Weights of a small transformer language model.
Size: MLP 192 GeGLU, vocabulary 2217, 0.94M parameters.
Architecture: LayerNorm before each block, learned positions, biases, untied embeddings.
Each number is 128 + 32 x the weight over its row's rms, rounded and kept within 0 to 255. Layers, rows and columns count from 0. Numbers have three digits each. The size before them is the row's rms in percent of the matrix's.

# layer 5 MLP down (transposed), 192x64, rms 0.214, rows 34-170, columns 0-31
106:122124108171136108140076123126147129067200148171085130147074101077166103118116143171092156141090
108:144120091149062199070108194092156102114181111116097079123157098127136114150129180119154150120175
115:157134176151112119071071136135148099102205163079096083146187146120122146107150155090091094159113
089:125127107048109144162113110127116092153115081139206115175151140140136127063168117171148203093079
090:094102105118191193109080172139128126163163147168124097124154153096136137177134083140120080099152
078:139123123135134125159121110099134117111138082117130156182144174118135161057142228143142087083158
095:111087141107111100143148093068136127104170112118117127110126111112186139140134140080196155115110
085:067166160129106163147152079155115127095155099166163137133085170099144129157142110066183101093119
092:113182124153069089163088115117102104195125096162161147153152051075084118137159128176130113138073
090:165118119145108103116134164152100111109154168145094121097206118113104093134140172071147136146139
097:132112132163092142109116124085207159119175151105130185132136054089102142139133079146105155120071
109:079112161106162087140130084111153142087109071088186124089122095153118088072151111083138125102105
101:173095105152144135101068126144142144087174124182108138166136167113138136109102143179199106150167
102:078100103170092114104167144048186221156151139152135100142142115117165109114091140152140123118140
107:111156141178081089122195150143185095150092127082107112045113142177073143175119110092173120112120
100:196109113154172158054111110122128101132135114121142095108071177083106121139132147123129179141169
093:102116126189051110133120070113125116158067135153104099171161093131142087132182157073141151113141
108:120121086118171150176080122100092176122093115137155135156159102153115194105118089132137161156084
097:151106079151088113182083155098148112182170099089094061154147158140091144168141147158142152117099
112:125123159110198079132136090122145112137134118090117130080114109152155104169150102177130081117149
098:140133145130114124167112118065180109089092179081139123178132051113125136077131138177171086155184
093:116129136146145212111090134112146133138129144145136120173033121147122113103142107128078115097131
087:152119134181132112131133122154177112077105147129113165122063077143122118093070100120153143118039
100:127166196130102131151100146125097105132147150123140123151071105125109179113203092153158055219127
104:124146160090050141127137133198128050085140080163229097126119150116126139133108092078112134104127
085:098163130142111194107154117121158106136085088153124163145110166092106163119188140119104134132069
107:183108103084122129124081161106086104115129100128180127138206111190144194157153132145138130094137
096:121126109140155107093093110203106121135083154148042100170117142124092089157146156110146127156132
084:114088105109097127108127117102156153147138128133139202115107098155089129148144171161095135076145
094:131153123129085180117155165120088147133101221099156162136132089131128137128158113156201111134137
106:083124185123083091132134149103084192154130129145115182154121125099134090186129136119152099161176
104:132105145100069106179128111148177076138132083158114083172161110100108112083163115089107132077098
111:134193089109148088154139150162152092086116197101151152128110173111116154163147108122117126153212
114:146118125109164081192179161128125147092183088100090109103100143146098084132073137111178129155115
089:092086153140139184128051128150146096140143103106085116146132147187071136158121113187125170135162
093:072142127130150135095196141081113135129177107151158092149184173061173105095149158082134121087116
101:158118153093086061151137109138105137117159080167111129129120200117153127163159159081127137112140
102:165134117174082047043123103100139155123175105174092125085127128170153141136179146067136139136092
094:122184101104169105128149145117146089123112141131095131092177123123117154100130163118145145202126
118:175092142161164095076183131123101131123183087115181101123064146143132090149085158120107162161145
097:110140130195116104122089108220152098098140096172096148161208104122133147149122148056105190094144
096:119071159117130150109154123144136140147090111151054140199067127137103038168113114131131180149102
075:119197104146125140125140089157118128087131133164156106145123125111146138092098070126106094122180
105:113138140122127137108094095156152145094086137088133109173133071199138112134106135123177154096102
106:110142093125137134166099106112137065158091084160152132104127154068151156177133109135113171114059
100:104126106108116131162122148161143126111154176153120144131127131149212135162126152117119071116145
101:111189162084131167069110118118098159073146142155088114124071142101166179160154164112146189115128
102:077153126096138096194070090125118105162123096143145137132145179152112150153104088118064163138154
106:114117143132167175102134125145178123173101155136141134113137048074109084125150110141163141097093
107:110097095125102083090151107103144145186081147097172180197089125131151118170151105087091141104098
098:117111116148099125145115156056164170130104159102106124167124145093082092120184135182107080192108
095:077112149124094144208114120126102141071137115084064142135160188101195093199090134155170152083145
096:134096118118155096050155165159083173156141085116102164118154138197184164127177151114058149150135
096:145123107126136152128134118124066122137147116130104099154128100146191201079135111146112144171154
094:096142084166145128106107118128112097113093131157125121125167125127143137156135091093143152125159
095:110126130143176136120114128069185136120145175080144174118100063121096119105158132146113114153137
091:110099144158105138125141125080184167088132136116127141180163108113166152058152131237084129104121
099:152112189158129134151057095161185068093134084152103141147128068108142117130141157136100175074090
089:102070122125198136120106154139078109165103104119203094104196185105122165108148146088125177156110
102:131123152165085101077118130140150187140172099150160144087135122103152106129225168119131175131081
130:109138164112100108123136123173136074126179108149108133116160106150123129122123107096149109086158
095:143132143108161126113110135038131160140119176171171136125168143139104178101117158131134136143081
068:107124112109158137100157146108172122139167125092146117142089130061191119147070129154117148145172
098:139175165177118133095122210175107085127156107146124088085148123204099103132159127141099100122132
110:154126137071123165135060152145090150133152127094155095135204180108139104134120118099176087092129
104:091153137109139136172160144120166087135117183192134196113121129170164170158099153165105159147098
106:114161122156120171139125125098134087156123112142084109105185162105103121097164082178149140193114
114:129079135149119126123149095124125167159111128145174137102112189097111120161086095123100155131139
117:162054092152169205107118120135073119101127081080122095114142181107110121130096144114203185190162
102:081144154088087153180134080086123142124046053108116116135092122134141158142151135166204166106151
094:151139116164104121138207119165092080125149115071177118109140103149147103125073169111173142188101
115:127094164070142144149049123133169135133086102183172139136135088141137149099047092123142122117142
089:115117173090140107171116100141111137084084068163139164121105181170167105141149090086165137118152
100:138189079129138083120098067097095188100091142137159135108100134181111097121089107127170101099156
111:041115116152163113147132140149181084136108114128116135133161111106094144125129124084090129134124
090:131165158187110122128171105151159183094069150152090186178103138093114108168181103104088104103116
109:087152105119088110099105101141145080153132109129097166118088122176174138107128140182052097125161
099:109183083099166110134131159120133115077163127156117168101104102102082133104118062150085141142118
113:137119115142137141129109098136089101218076119172145138145059129103153060130139119126154129169079
103:109105149108122089166062167116173152100071157063196161133109173133122101176146128104113133076114
090:104134137136099101074127072201127123139082172125130110086084181133149128125136163106111151198111
084:144113150178127138079121126087180196097127093140126166100133110137116139127130076084096099096087
103:091135079134195129096169156117115147161118194168125153139119151147104109108142092131027094097126
091:110100073101167145141178137148141196048110107140123153146140155123068133106088183061147177062137
094:165112102138197130111161124131152118132166172099104142149089079116130082143158166147148139104091
115:135122110129102114108083149152201056132150136125115072138124153100152103123174145135105132147082
088:144132149133100129090111129068104136144171061232144195123183130145146137095124121098103133108083
116:131117174096111097116156162104173110092075129152118141129106136116105179166130138085119073138086
106:085095121113109141131087093142134116092132127072157156171116145095110150086158136130201157091117
103:064147086204148100132153134108100117073183168108115138108135133131094111148095149166175100148165
110:138136069066147152152125152111167088136133160137138138173153134100117119167102121167156076116074
094:140139156149119143140123113109073106154184159167136136147097139153152149134133117107097164099118
098:136142080109163167137145091116124102133070152186092104113151102113127220093206106125080170113107
097:176159152137148129167124032110164078116154140115128075119150109076095144079137129177122076181140
103:132146156088128154141064126085137108097166112157121113132179130091174049118135124122133030135130
099:137102125076161106092140138116128128137080169151117130090078132114143164146124135136125153079078
112:138215097136131143164104194079205124139086110146121125129107084140111095089139107152147170170115
076:139113092095143062159144166088173175121108165089134203144131121144113114076127139152096175183121
094:144155116151192134095155205134106100124143076104133084137101166123111074070154116143130082113132
097:119165134161170168124146133142119102149136130143145021151180155149073190108128115126127128144107
099:116089091173096100090106080138067133149084165154135147134164071099104094139207129074126173155088
090:149092056106109172156119147076173140152151120090126169136090126098093124118106127204134126093116
114:127156130126144093088101119164082153151159136065115183104110081125125091201139185122073110143174
107:141090191103133098101125146157126084098173114122100128133083154159144100151159127196098108150081
117:071126130120126173117160146110115137099115140108136051094121179105121075069112138189116146194117
086:112121134161148122152151118158095088191128143084148125086162172090139127178078102096135123098171
077:158084058139138154138141138166185127062094166152099124115167074133097141068193127124151099098093
106:073158103149161104134100131110148119112138115113168101127153129167144197143176085121178100103078
118:161156119124122165210160056108113115063128092116137114124103113121165080178130113128206141105096
104:203132071161126160195177117085186118125151088144120104135153132119104131151120099078103090171116
094:085148118148132124119092137167155081168160101174122123092117170084145153146136104081048165110124
098:128085162166135126127162160168063136123175139110092112152124153037122152124139071065106072183116
090:119150153109165111202167114118071131165093142100151099103133179129122128178088081120109127106108
108:117150123173167079230159148145121111113087154149106106149055104153160148152125077170186123088131
098:094166164135148150105158111145153062125078141180113077153138081104143101129113121121135152101106
099:145124124096105161189133150121115121136073136105104150123097144179115065139138132100180145170099
086:163156169124146127111139114150035102078093095189151136135104165110078117103156087143146099137152
098:122133146155180098093138099117136164131137125101169128154135105147113134090166081147117176098097
094:176079108094212087161098141118158115167085134106119107059142159198169079149096135076140166154096
101:137175142082126168120091150085134151167117135139090121075120144158082110146183124123129126141115
063:127091109122099154132162156108216105121122113150166163105138104140101135141185133127117123062161
097:100170095152037181176139137123109050136094101153098119107119137107112175091072148119157152139046
098:056116172100140138103125106122180142131157162133145089151161142117115082124152082161088101123150
099:112150142122077149158088081075122127113218177102110111143121111146112131177111162102124146122066
090:140112109150085136158083150126060116131204169160111120143125183106111130103184079076092095100147
107:130132118152078092148172140179114123094095089165166084118124106127224114167117139135101184091142
098:134143142146088181145115120125146137173152117192140077069118107127109123149119138171109160157114
084:153060117157103130133099151134122147170171182098064145183107113114105099180098140157082132113086
110:147134115102170083177104132095144212121118075083164137143182158142059103122074194119154138085161
103:176129160132142100145080144155119120126141085102126134116140105093124137162093108184111117030135
109:116159105083135149073160121186104129146100187164106134074119121189166155096167118148162113087126
107:092095107152178133111151130105134077068052145126144149175125106130071172116079120093158124165146
096:143095095080171112132135106095118127126107079070083105102129138176168110068105157124104145080085
096:086127116147065187216095127145129105112041135125130213138161141136161134079176111153142098127134
109:133129141111148102160132194145155139107225107167107122121103188103147133116121120148134105187169
095:134040150146119143100146124104126184131148164122174090117124173171153101144076139198110161122072
099:147201140175113137106118165135137069100168132097116116132144099114104120100154083193062167137097
# layer 5 MLP gate, 192x64, rms 0.195, rows 35-171, columns 0-31
114:163087160072094164114126131125087162154156024133170171190074149191125121126149149142107164121078
119:128136180082195137155137126099149100180138144105107137149121138124107135115097079086168147132104
092:150117103152115205101133128157198148096178112193125153149116113099165184142147166137094113181088
103:074114134082141140122121174128137030086135140165078103110091070155153135150151132139191182149111
070:124119114157144141071085136128106120131078180182158124121153090133089119088188144190150129130101
088:085136139100150125126139182134235128092152114171142127108125137181186133090081164068127126121152
088:154089065147072119134150134133117155121052177104113130134142125125055120132099111153108162104181
088:146131074185157125115107187087144150183094092156131087145130048076160165125127122144174115137153
084:112182116123118168117137107130066097123089217162104089127181097124097097159137183143163091140130
086:159120099140204105128122112144162144135140153067090097102134073184150130093120139163116082105110
101:149108138090175120179179143141106168089067102135116157147104157080128161145122159113111106151121
091:077101137122144119097174115129119105149154120163083183096060142102150172132124135110082121095093
098:119095130089097156071096109160139137124131113173110144170100128173182154097157148111101156245146
091:086088117102115132114145154086213094125097094079107097111145126169137090127131151122193100158085
106:099136101127136134168130172182145130109186140150133124123140071169127160146132185156143173124135
095:086143028177099131073133084112181118141120162159112115134151152148124092093133115134147121054077
105:142208105136176108170184128139148140089149188139179128112144128119133132141150168079115095145182
103:152161112161106117185095125131096050150092153101127139164096099082106132138110103149076155145108
112:124134076170115073088139135112090103161126134165125163173039147089173160144164106147123117101098
088:109131140137151091131154104141197253082162145086083149144121073086134135085137171087153106144144
101:123147080114189130177193146110131216086132162088074142135165137136153109093095166050104152146133
089:127130077175125193105125114119071112153102142160091108124149145068156159120095163107170054131053
095:201125109149164152068159124135175067182130139156076113128126120147131140123176122141145157118185
090:128116107131115093127166109157148030103151051120180100175107131146141093110139118133099120081126
081:144124136114107187069133101169152113133125120176120106085123134165127093132172110183137131153159
106:163195157097137151205128163116119155110119157136179126124111140168134125146105222087133158123125
092:105108157106107147201148135141105179112075157119160109095103064116152150126131107126128190170131
090:141151140201108091132119171153201103135151150127122163130094122092144124152170149101177141156098
103:130173132177157100128118137147127105119129110150145121111097175150159179149085159097118123187088
095:083117132146032081160140167178090121141053067155143123136139168128145117151125131158126135136173
103:119163162099176122107122089117147063131131115201084135131110118192098100078153139132126101125110
105:101092169096085169114111096126129121113148143157074151138044136173166103080176174156142157090128
114:089150107072126089136094124108125129183157110145123135107104083169128064101108168095170189109069
088:171142111119155155132109180111136102124153137136143054137144076128130154176172069118127123098139
099:086127134078138125100090168143167154161166125148118109154114106136175126158157124141126092139133
097:159149126120105128162129156153125113097107076189204085101134137144059132136144118151142115103122
105:031095084068121088151116104131137115180142123169136152140109130165110158138182111120141119082084
099:173161131122143124134165123109169119128129134126176104084074121047168175158097138142154084169084
111:131179109141158146180187125151107055105120137104068146175152146093156098126108136155141129143126
106:103103115151131133088098148170182093161144106145128104113108171154137151139130119159153139117064
103:122098181142132133097121105136133135086152121120138174116134147169111066168120118189155150161064
091:132167103158088121171130167137157089135134207129165121103122128128115159107130110137100140107120
108:172146118086103142129111123129098104112127070174139078175088098115134145105158162168146160156081
105:104148102106087144112123146142140072179145138163151128149104155088160104173198099106154147161143
094:162162157119136046159133156129142145159067093138108113159158104035138085114090093088133108132108
106:130142096130113070111150163213102106122145121164151095128118146125139147162072137155102151090125
105:179132112071122122154117182132111107126092113094163149145092113119104191183197146165111099131084
109:216156105172167102206112150135169110111078131092137094142151144172148169124112094122103116104117
104:147161110151093090102103083164139100127162175232109133097089114167129096094200161119148115102063
103:111181118129072137159160143096186148098157115145118107132077126095159151096170100138102117177120
097:105165110163181064176116110169153137100095123091151072085146138140105146143127155133107107231082
103:149160116110122133121140091132111117065104122140140103125114185208087137142118122162110108050163
099:178112138118142166098151124090151158083143114152139130086149186099079118156105120113066098179107
102:116104131098070114182193112160160163139203084130154154120109075125146094134167159168133160160154
100:165151144120123131101233113177150080135174151131106143112108118069096132162121171156143120115130
101:115132113177115127164166177074162117087108167166152115136106141169057103129125069120093152098075
101:131073096135140101143138079133141103151171174143102169051097081170127109110147099152143184152177
097:152167113134095097088119119113143153103120158073119177079161143148103133128065149139158097111131
087:161091130078183066109213087152163150122136110082133136122103110088161118115195124101125139149103
118:169143190130113122096146158146142129150091097164120128109075157179039092066160083145105130097088
092:111111131144109133128151137123109075173118117127072062153111132062139190152092150127150138144146
079:177144097123167107161131127158155182054150111104145121129155148148135180050083134158126100142178
092:144129146145123108086156199126200132116117085093114122185144128160161088118128186094141128197080
103:162123079123189097178138144042084118156147092108087150099120130115109108120122119134088095109176
101:079123103109157105077167145150083120120083154109140157132123072128065115067143152153167187083117
093:109124097163134129104100083071189156054146104085135144160145162120160150106148161088140127148190
114:082111153140113157125140130132162144023152113153157116153113134207120173159175149150126172131106
112:147158169108167148111194107143131164139115070120120085147136116087163098135088121120096146099142
109:085122106152192117196085105159140154108203113091156108163083111104174131137129164093110132119090
089:092101128186191160097141131126115104126149176158094097150176131096136115109186103137103116133138
107:111144154032121127132104105210111164119224102111131141112162112133114144104108146068127154154157
099:163093140141163181137099137140157111134153121164081162185091108118102117133075134175075080105104
099:139126152130137124143124088142088166067102130118153138090059151148121162132108097143127180094087
107:132073152118151074151130125206150088151128118160154155156106124048088086135187088118135137114090
097:075152150194113132153123135146147124090088146118052145107141105061130122176080142135099091127116
116:136143088115176138122086190121180105056110131231110110122121146106191067187131136127165153126178
103:135129178086083134169134085129133124133100055143114112170108194141169125098164159136110118130135
115:150108168117161105115092146134128137105191081148117137068116108140190046098158152106066119192081
097:130159155083124086136119095120119170065104089130166137141145132119174120096155122140121060122176
093:175087124163056172115143107149145125140155173166101119172093114151065149156148100124111094072136
092:174116114098126096091180129162106175117073149147140118140163098072122130102164161088103063079096
102:133182055097158137067123172121179111143125143155119086134122145158091093135106124149094107150034
091:114177104126100100128131167145155114083114121130090139082133082100189155134124089157138119191154
090:164142092158134083129148173214152073144127155112121067136103069139103091172131183149125161150098
115:140161049028078113104126109124110115101159109129162145124062116115095137105168174154083147135136
084:102081112157128060107166130143172168117166075136095134122166102169133161114119094105135150136124
111:117159107139092148169180165057135161152137038099127088181147135166105094132119133115122154172138
107:130102131118099134142066122134187135087143044132184110171123135130087105073169173170094154202109
108:097113111151164129081137098167094124108149163161175147162053054164128115123121151098125166089121
103:096116141153093099139100122115205150157116103118093144175093068155112133116177148140113168110104
102:154145197101089097112120098142098097099123174177120132104071137174131157165138077104147167109153
110:162141073113142154132200102121103134115085145115070098153163106152197178096112162180071155137129
110:119131140121107141106104124154154099121132091195107075195126106138189132090103134164106149103153
108:058158051161143127154153138127102148133092156164093059113125125115128120136155099157173183094156
098:182103107094154125110136105152152117132131161115087095109038103198098146122173158185172160104073
113:138194117088137122117120125109135151099186110103128125102123125126124116167109238117136102123175
092:132105166061147119136101167093145186153132124125115149087139139154094156086093088122124074099139
097:143119100151193131100185073211105095157164132124107118090115130131207119116162090084102101101116
088:143163133184165144156166151143118160111081104104122092137161126122100090084080125124061132106159
091:083193103159092089158145088120151094165127075149115131109061156118083173143126127184171136096158
079:150112186125104139129163123070113123145099071142130126130121180103130090137115093174055121140134
107:084072095101154112144137064184144174148181104149145141143138062155131132117171156132156194106138
103:140118139179127155143170051103097165137146113182146158140152171122189101084151116081140184094150
114:135079179123120057096111138141162113080083096152122182179114120189108076166138141073189159166115
098:116050106146135130028151144186171126127107102188104121092142115163157180139136135149132173095115
070:194068134123159070099129136137157149125101079175117163106107119136111113093155177189131077137104
109:107150149086077097117147135114169124106143130147131203096104168140135071104145180129126087152087
109:123169069153116160159140162094163078090133153125115144109138122163086076111173154135143122091116
103:131097084105132133145139104168173074113168123189143179108075100174118117140144119153121165063116
108:134141100087133058059138052112119175154101144104144176147099106106097104148103151067122159104156
104:162103144089167176093137136082201152091183143121131147157139098139142124165124162156144179167096
089:102124113144148156215079200140185139113113149196161079153100158124132128140127076151122098127096
101:154055099078183119181110141127151124064151101114117137168161124150190130143120175144097144157158
098:083133179102091118096117137098150094113127148147114153101110132083152072141242108160130121184098
108:130139142145160114113208157072071172089153164109152105110145111110089189102113126205144122121104
088:117097106101089206183159111153160092132091148133114129115127071153075128160104149145135136110138
102:194096149114085171084113126141152139096148109067100085169113145150107103114174125139118232123078
089:152109125104129167132169167135142189066077085083097101111112103093188151113102137118080154151173
098:112113122153125119164124102127196122145130118101078160113124072137049130081148137134114105130108
062:158085161167135159155140072150185177072121057098112113110157087116135138134136117145143105184141
089:137119137128156141150123085146088104183077090174120144135110083138131149151103112105077149130146
097:088115188150119133062096131060150134108107068115127208115092145165122109100141158118188127126071
103:078128164093123115147163158137085117130181098155114152128123132068134126111133186157082107157134
087:147110140108123072127146076129122077158176148130170146142081126089181091134095103184105105136151
102:074114113119146151145134128175087133146144084140155180113143099172085163125086091107129088087126
103:141120076163070131181145129145111133125123126128220146139118120118129085116131134122170152131157
107:127090135108121082113097099156140168080171085129143063148125090098185147146178172153152151175114
091:177112143168181083116117112160150184117109080074112161119179142139135150107087126112187072095163
091:101137113090162184102141145138233165094137116110086132140154154147124061107152143114130131116078
091:139125161126107078085152226105142115137113076162102175082123094181107107147136107095169113151088
104:168127111081116108147116140185185140152183097107135147122146093125140106129152153134151077165154
098:130099084170159073098131213101203165125150139107061156164118079122127119100170103078120112143100
108:110133137186121223154079137156193124142147122171158192149172088160113117085135066129093100117130
119:112133109110159176128168083100110128087131079187174120117154194188097174146114145101124128164104
097:085168095147206111146190112180132157097082151096151114100106084152109162118149115076133138061147
100:105069150072087117122126163146166126098166134167153140163090085155144079125167102119125162162114
105:181119125155175162210160122154094181104123114085116104160112078092126150112037118091152121155128
# layer 5 MLP up, 192x64, rms 0.189, rows 35-171, columns 0-31
104:109134112145084127104084147155081140134121145193135150132078136123108152103170168128093167098096
108:106129092105120138148179165102064032119101147148125156103080188153113092143093192206136114133131
091:119109149195125127152125119175185182069129132158050125098155102081116137099177177157084120173168
093:171070167192097132101074177187138117173151106073134160112118092133194120159154151145134129086164
092:145094162100085119174152120093155114133158103106137110097097170168168106131067107066107136109138
092:100142095056141170124125139160192065139128152129185098129135132137168134150158124120117133187130
094:134150082152121134086084111151084161134119203104122045128140126146110142183093094164097134086142
085:177129121190110102109103082144109103103189117142154146126129123123080132072191090070128133068073
093:090091103090102096132151128099125076159133081166125063118125105176158101142092122135110075119098
090:086137105128126076181156109160098062122063123174178075185088133159108106128123145119096159137136
103:145063135111125183103162134134134093162092159172116134100108158126149125113125127123121175063072
099:071091138096175113093159084099143135131161135120190079138160107096116115149154160131103112120115
097:148150131124118094132079202127100127129137171210112126133130122131118132132146124075174124073204
105:069092129110079162066143120212153106178131087135130140122171148089173183137146154108152118141102
101:066119115116138102164140143145136149120109155121164171127131115163085220125074169160154112108127
091:136167156180085117149147086135136163106116125079151134119077109113116099070080154158154122139123
116:136188084143223088116114163138108124121128127148146172103090141119163084118130102114135103097181
100:137098190060120128131123085123116132142107122112143084133143070119129164088110127117196157112118
108:095102115135074184146114098150085084106111090205084097154151208158105129125133109122129174133134
103:168172124101133104134144157093117185076128089116131104143161175157085099075100081135187111154123
099:071131197086094121135133090106167144150148090143160080167162130130135130183171169161159063145059
090:139158161082134114124182174072121109128083113150196138125153122102150137170145122123162120095197
102:193087138109151119114163139141102114138119120102130167134172167095121116077097111130118137074158
100:169132143126122175071091115108144197162138138090075155083139131091113148149164142098139146145128
092:112077147107103156136081201128134115173170125111154075102139155119145100090141134159213192099105
103:136132138128110080129097139095086140124033129133183129093122122113109103112197069169126107121078
091:082153149059157121123181188081141113124190147099176157150105125123115057154137054145127125111148
091:114168124095106158104109131099101140131115106136140182094108182159102124151086121130153182163197
095:091145115063131148068121162126184106086094094133146151147080162127132074123092115130131138109139
105:123123089118174069135095138107123109205132173157140112173096148102185084159159139097143108096157
105:168134096137114176082148174085163153148093120068158121121159168122107170136067139149113146178147
109:137112092110191160094122127162126119156149092137100170128182098070146182115152177132156129150147
111:089146130121148102149196121144105060122094144105121078149153210139110134143099131116072080118180
095:076062152111068175166150071163153125156096127130154144066190141100164145107118120124113120125134
091:152127109086130150085104170093162115108119125195088141088094208132102090122145123137157085171073
100:075156187123099182131144190084113153134111100206166154118107103199099152135064100118142096114108
100:192129086176129117122147111143119149093071148130158117144097133122138146125038127114119148106155
091:131146124113132094090107132120115160132126143107134117140073086128095115121158148112105189095148
112:175139053084164147085099112117115083101120169108120128097114173157137109135142158192107112098150
103:104144097105123138125161104099168123126096148118168198092104109164108081099140133192087166158132
101:118180156169070070164058119142154116079167094155106129061155124103157148153130162087126143115204
074:092137172135092106140141126132151126151139219113103155083099159138136128125147150095123089171164
105:161079118101116119141132103111149087155053105097105139165148137136161179096079153163124136206177
107:147113077067089069102118151121168156102133172138169093144148094155153122103144183076174198163147
099:112102138106127100139112159147158117106105104145203123108091117142123119205135083150149087168078
098:161095138136162118160139109165083104222086169130103169130093103124094144169150100143138091089211
102:076153121166179118142125072159159162146160153130120093125109102092108150151166107144143150144102
103:084108154154129142117106098076145164114189160148107070179110121133174128142099145113134074192120
105:186112165140101173142152099181162127074134116140061101125104104180084138121103129141164173155173
102:100096095194152139132135172148129145142121138142083129121121126079133107126123085203200147074098
095:104068120102195106160111151149128144122077106105110100176121147165108105119141161123115127213150
093:151166160092133117126090125112135109138082195141154074103083039152080093110147113133088124107123
095:088136133142117161141094084084159111121127120187123080141096173146103170142135098107121204128129
097:118141163111157112169181128113145130144149140093093130156199133148112168140125141134106114115108
098:071070084120091132115114159145118154136080069166182145170134142148114115082205147141157157132098
094:115152119123120132149159053137110098167104127157146087121087110107091140030163182065096136088130
101:153114108085079126169104162146101153146172120111135137080095168131128145105093078152117130116059
088:113121145138114116095103080110168145113196150114061118159167151119121154096111108163097115178095
096:173129155116105171099132150128136089094116174192086186158132129118115089108117088085162084147202
135:129101092125123095139153155174117126110116171142142142156164121052199204172088144095179160073117
096:072131165101112162110135104153136184150176120076160160059131095169058139176173132143131125110126
075:137154147162178112096144134170151156130139158141104113112148087113056196171077091124126118163080
098:100141082169150137116157135165109161176172186096111153111125101111142109119077156062143162150144
106:113144120158113121120091073091171118095165126099146087096130148157145130177109165079165122128120
099:141152149152145152134149101146116125140172095055097118156094136113123127165140089131110113056132
107:110118109043127098106135118117113182167120126105106138157139116099133163160083128162157085136111
110:135134180120086119109084120135084151125182106121190133164089125142118114157166087151142185109088
109:193187117160130174182095135113069057121115104157126094152116171094148092107125046157119126127127
110:158077161113178117070125102145123111157121144133091113119190125096152150172128157145150167189157
087:120151151122104167121105076131090144136109129214088140120133143127053125119141083174102100120114
111:188068152168118165075112058067141118155118141133056170165126079085158130155122116114157122114129
092:152039094171151171106168124136116056147147142134084130137198084133110099124088146165092118155124
100:155102133093195138133131129160158112106146144104132181089117125155153060102084135032147157092174
112:175091175103131094074124129173089149144104155129121092130156147127133112086116223134125161171157
086:164133104120150068171105159151120108117093096123202075169157128138103128123109104062147137130143
098:164071187128110125159094165173110105151118098118131145152108156087163143151150097136103110152113
095:134178097129115103093118161132185129128158104201110129123128107135176111077104126108112190172142
115:136075161105127128092104091151148077155165140106075131117046118176228119130161161157107099174132
098:166101093146145177139127135086187082098119098128109162195083101129143066150132136128155200127128
091:130133108164122116129171165157192112073111152076143133089102101117085184136098192166128141084153
084:201148104119133105117156094200102148144108062139165131138158117108155072097124183158161131135137
105:077096095137118084126160161101136208063135088075192145098101139112154141114204149108100142151125
090:114081126148082141057105120153170118131164119140111151112209152098138173101129067190157130159091
095:102143201084086156131084104077114131115137083112149161085118143129131157097158099150195124162132
120:144154141051093126122119112141145124125117136152092092154130128137134209125127047144103121121184
087:145151126132081178134117118150102100178099199198109075137081134118103132162161106145180126084109
113:108156075090164110124137110083120140119111158085143118131141162158066135118105116093144124084140
110:139123118180100118104107095164164090092140123219074154151121148149176138126165137089118164149136
102:128125092134169147159079138063089158082109102067162179086230133111132118094140135132128120136175
117:144068102141150111106187118071127107130113123126119105146172113143143180158078163144096125101130
083:133136123101146124189155078133112112183083068139129118098105110127136119131013130126206121105152
092:092152123106090130081141143167070198103125134063158154139146175137162103087153119110141118161123
105:140128161111124095123159127140126143071201133105120150168144126125050129154168128078150191131173
104:060100100176094187111095086143157134149094094147088157118199104110087158159088154157161164158171
095:170136172180126116056113187165099156164117069161147136094182147165102080129128094141185112148147
116:163145135167150146196093134088113108115106133156132132157158071170129067068076116065141135161159
082:142146131167064146093160138205123083130082088162147156151142117132139162162162154103177163134075
090:145152159185159162153099121055145158107103138200125134144148158101114177077112133196132149130135
092:155114085113124108174138136153030047153085162127091124133147093140162167172127162149154157130133
098:110147088098130090129126117171061135105101142164146097113126218160101180086126127142108102086083
094:059104079149128111133092152198172063145146127113153067117158149101175128143188108072171097127111
108:114075175152070113065119161121151085097126074178168096143099146140144104178122098089170128168075
101:099124121088094162128148118098193148159191100166131126104139036171148135120125167096109117136172
118:125158176117199133079157169153100118082126116126162140127142114169126151070124097101094147131114
093:161099089174109136080145118151169118112145148126126134157175113195119107137075131120102132106130
071:100167098123130102124136090167163102069112072136142125120186170115176113054093162116143148172169
112:067176134139136163110123101097112084084144174101131162153096114118157078110105155113047151198145
108:138112108155171110098128045137135176161147139103122096123108113117135160134080177080106075118098
106:099129175151106112103083093195143190148140060161106156145119107136116147148133106130092177152121
099:035097129127087076134150190101097147169110083158111130140160145099166101147121161195113092117174
099:157130072112176219101087107125113144138123163113155097112091100124110139103111163169067094121157
091:138124138132098122127158131135158135113120151080106083179103084129074127132149093134099145117166
108:075080138135127114135089071169174130125146096113165081123135109161107129097118113124079124130149
098:064154143105149118111125140096132173082121177122165175112058107120095122155120174100153120093100
102:134107156171166121094151151169205123116155095115139104153159189115112098089081161079116162169138
094:142037074127136140127118139072176139156147166126120088101108089095113098136126167172136127122190
101:157132088201134102120107148101136078153106154142129126100198126084197166104137107059098121159121
095:088146185126124115100112100129136106160127145148124121098106114112177127070117134129138129115119
097:101066092095103132136122091146100179135082109081141167147142105061140156093104139109117126185151
076:084121130130169137112120167062149097126124082122109101098145155113153135158190145165184086118148
096:114160150164134134099160116123169127125183141092102159140135162113150135133159116137154134144098
101:065111149126108198133103105172150186107116107171105150099125148144084128102186118163122117086155
101:190170164102188168180107136118090118085113166183136056147148145118103128157100126121167031090121
091:136156140100153095088136129142098126165150171162160146121074150078165124134169093163095123128091
112:152104149053141123110096076159120111206131177107136085111089119157129081110157167148093143113129
100:161156127139136114114124110151100103107116172152116093065107127088128177175105110179094173108126
087:140148116127107139152164157179120116127112141139105168155180104154089147030110105113101138089110
094:103108097166099143081121140135167125142159126160151095124133081075140117211143140083110168162106
100:126126108153092109069135103125164152153209100077107162082174148190102156127131090134110108175087
103:101149125091145104142103102119166132116139130165061128131135131157123098107130145141205127135174
105:101170162172086101091125066139118113105119098175219133113114165099115169123172146140037117128123
091:126131188031140112103135159194113083189126146151135087097052145138079077134115126091100109102112
108:152092101156133122173084148176126156136135146104107106109101105081134148060120123155144155130118
109:100109168105162081109150099109109190123137094087172166154142083130177107122143109069104142157111
102:167126114102118175097108134089137190114178104120066199103164155107125139087121156159137141142157
093:141190133177098162121104058148121088141132223103091159107128113161117086129161182106108068111071
103:177156164171136110164201161129130132049133126139094110071179114131159156096095086099095068127108